config.toml
num_hidden_layers = 14
hidden_size = 96
num_attention_heads = 3
num_key_value_heads = 3
head_dim = 32
intermediate_size = 320
vocab_size = 512
hidden_act = "swiglu"
norm = "rmsnorm"
norm_place = "pre"
norm_eps = 1e-06
positions = "rope"
rope_theta = 100000.0
rope_fraction = 1.0
qk_norm = false
attn_scale = 0.177
bias = "none"
tie_word_embeddings = true
parallel_block = false
init = "normal"
init_std_qkv = 0.0456
init_std_o = 0.0
init_std_up = 0.0456
init_std_down = 0.0
optimizer = "soap_variant"
learning_rate = 0.00571
beta1 = 0.95
beta2 = 0.95
weight_decay = 0.043
lr_head = 0.00812
max_grad_norm = 0.5
warmup_steps = 200
schedule = "wsd"
decay_fraction = 1.0
decay_shape = "cos"
final_lr_fraction = 0.02
batch_tokens = 32768
max_seq_len = 1024
doc_mask = true
train_tokens = 158500000
max_steps = 4838
dataset = "wikipedia_en"
Each number is 500 + 40 x the weight over its row's rms, rounded and kept within 0 to 999. Layers, rows and columns count from 0. Numbers have three digits each. The size before them is the row's rms in percent of the matrix's.

# gate: layer 7 MLP gate, 320x96, rms 0.213, rows 73-82, columns 0-95
# up: layer 7 MLP up, 320x96, rms 0.197, rows 73-81, columns 0-95
# down: layer 7 MLP down (transposed), 320x96, rms 0.191, rows 73-81, columns 0-95
gate73 105:509548515451502481544490496475488537418513500448459488509511500489452482492597514521472465473512495574486524518516389504474478508540492471471494491475470535460525470531518553503458534525454489516487540522509471440483487612429564568567496522407523515447577475585453464545567488470469494517
up73 107:468522518502568438538507552556447539503509506524467548437516559571494458529578500461536580490553513446564440458567511451483546536525489475479489553490496492445491467461401457524498433541508465499497471524533556461448514579469488496395504526486467481502493509567522440492504490512498502526
down73 102:538567524460547490424453526535580522555417485464541478527419541497504479443435580461497478501476548529535526508539471491522522514522522556517423511495476473510502597473532449458494554516576510541446516407484487549557508522502474480457531533519525436459492541482491548468481495517556480504
gate74 091:525568544549528431425508513514455482459515453511545594533530437507467480481506545498527464499490552464435507469495597538480500555555574539531506505575509542469458483524505468545547505449478496524514519454566553531487456538461449446477483471456500542487440510580469493452514473443511443486
up74 100:463546477528560451540526471497461476553477446484554447448497432503520457491530476506517454454453546520565530435490516493447483478551512509510504533479470415397530523544441459515487438424519508518541464497492455422492464578484447480515524490515465443490541527470473436494527417510434465503
down74 095:480504556583506502481491545492462557501422560494431557570489547539549499437498484505553484508478394457455478541573527580471538541419456502538529486478583484484482481542491544466515483534504508529542494545489519569517510477459396429461500499547512523511453474511489494459514483516507480519
gate75 111:518466476489572553524507537537485581504479549522421524540461433438509480424526493481495484489520562583507454543512477514564512491525501497568557449526502507476531532503540462502507499539513468483558478573520497404497529493403468471555590481487508519538552505491487454463498556474586479481
up75 110:477415549586504553523448517479474488525488507569518534486512511464467451574461519471485530517537544461495477534496519432478468505466545541526525509494595590528482509509423503520476483453528457526587481450447486480511536479527559505459563435475521529451512538542455460432562500534556481456
down75 104:510490471466532476498511551519525508508478510537443463372486562484497477556542454475524564433553446454502509471525535506548480600504459468475541551484542478512459507472511530453473567522465455478437474467450542488494544447425470505448433475501492463482505522483530448564522463496454591525
gate76 100:542494525447528436507477542498499477482497437473527514485555478453605508500511556505494494559506479472531489478498475501466467498464502483498526530521481468475518455491493468477439585549583598408471503510497468563463419456494498513511531486477485480469411596485491499504518454515625533473
up76 104:480544492524485524550484453574517464545433558475545446530555468537538563455548513464478485527549475466433584519500544547493521554526530516524474490503491531431511523471517588455525539507491487554477443511530560488526502538486560474507454545443561545584545437518447517505510531576543477501
down76 098:490532525529552499475540457476491562407535397523497422409536494543459504504499428485519534531445514478508529559533482560508487486500484522534468506484511484555529558525583558558458530497462546429583512529485493550499488518520508605522431447561499482489486490474503490500475495489536478555
gate77 104:616463540451503456516463468527501515485500501496544573455506579587449475472539518481446473513447489534510517523482513585546498555478519521547495510483474454549504514476574521446517484490479445419509502561510532463473457531463491472523447565495548477451450549416493563502502521568531537496
up77 111:489484496561505521582447534443501504522534454423448476582526425509501470453524559499509481473487474525538456415551492514452482499563525436444495493444480518460459523542514507502484521530447520519583524443470420462530491573520513541480581445468465496566535460517469492532480462528498437499
down77 114:545515483460444509521492507511474460471546450475495537607486389500483462514479544456511524505408499511514482485521495556521470466411449507417482521491506426461476547540523486561448522482472510531511592488526450530488503550476525542500522508501589524484435548496449508417435521491499472525
gate78 108:505494507456516554482486468427495503454556494539495466517519471505556539528504493557470553496454459532491518440508482521631575542487451485548527465473516495488492518479475547473587545475501484472511413512466574561569501512524508499543474448447504518554443542457498456454519487446546402515
up78 111:508414528466445509445559456469415494437503545549527515507476514574543521557529488491515493564499461457520440430525515546424526555474522493527585496472497567495425537508550505437514515487486503497555544494438549503490474478443505433488571481486466510435511568529530497535482445542500492490
down78 104:437501530493496484535529496531517527519570457465530503412454446556536467444573499509477527496465544512544461512515487499491431462430542539433435521492530488420574514535434470472527494447422462579470548457556478443535502546499443509480468530441510436481486520525558485487529489450483505479
gate79 108:507497469507504479461458534450464481470534483452556439481516459551509515503496477562465506481431472456528484477480465531527529499533494364487533483548476491505511473508450498513445510486454480479433532546426492451531555485533486465390502426435516497523440392554554492485532493453537549516
up79 105:495542477456600512516521533439532552517505547567506513451491576505551511478499536506533534470456571465453489513482486512518526553493537475453536531452519462483520485533485490425466454514465411537520568447494520534523495491537431473586482377463513441516512420474543508490499443462505489511
down79 100:548473520472543578510608520523459494491452478573521539577564470436413526483493477466505535502539483501457580513476549490489430434516457462479473507538492502571557518525507559514517421468527491441491515482502473561485536510535549520564524520507507513498450539456515530497429471520448465445
gate80 095:436514496493494513547477561544490492538530481566559475503420496507488486491561534490489471512417555574552523564500505515537536590579410459510478472486543506550472454463521426541470484474485534525451440462556455538493560490499553563446463496504453467478516475473552525508442480509465475543
up80 097:547512540485548557475484517464454548483473584498496496510512507511500523438496451528501531529555496542458460519482442497559502478547501559545446478494444485479530459490361495525479519590464437520517541455546506502465486423501514508523503498516508407512477570536510594508586480538497530537
down80 101:476567515490458529571516566445505493515482595511500443479547509463540479534492498546474563488546493488537490528626450500570489411474518489453543431530463555538526487583466503468509506521440544461523497458540548508452475503513561414512521539500523488450449487488507470484484484493518442534
gate81 098:516536545459511488551520544554456532526506498504585495464495500517509488521433548508457508508505541556501511513485536524510478437447519502523551496465516483431470498525510546542423484526527509522462542531438456498511520444543494556475475504470553515475486411508486476559680425465559503518
up81 098:477481540579478467481406562483496492437533465475512481498442438473445498509479480551488536478563501537504508536525473480445484475521534440481493562523519553492513431517485508502450537485504490521387509544479504452508516571525551481496486484452630531503411483554484545452554536518549518487
down81 091:475516555574499510503516550504445520469495463529545502463439487544538523442573496531539533542521559511407506506511407444485507500449490535513494474463469549486412486569472511514380534490532492514455527483496512496477517521580483532403456527491525509519449467537511534566524519506548476437
gate82 101:485483403444466533528498440456471499458454453506489454462481487473531548488455498475440459553448517470446499466507508562570520471507481480509451487523491468427541507475521436526539513469417492481521554503524524517516534442475485449577517487486624519508453505528556482609458464512527530537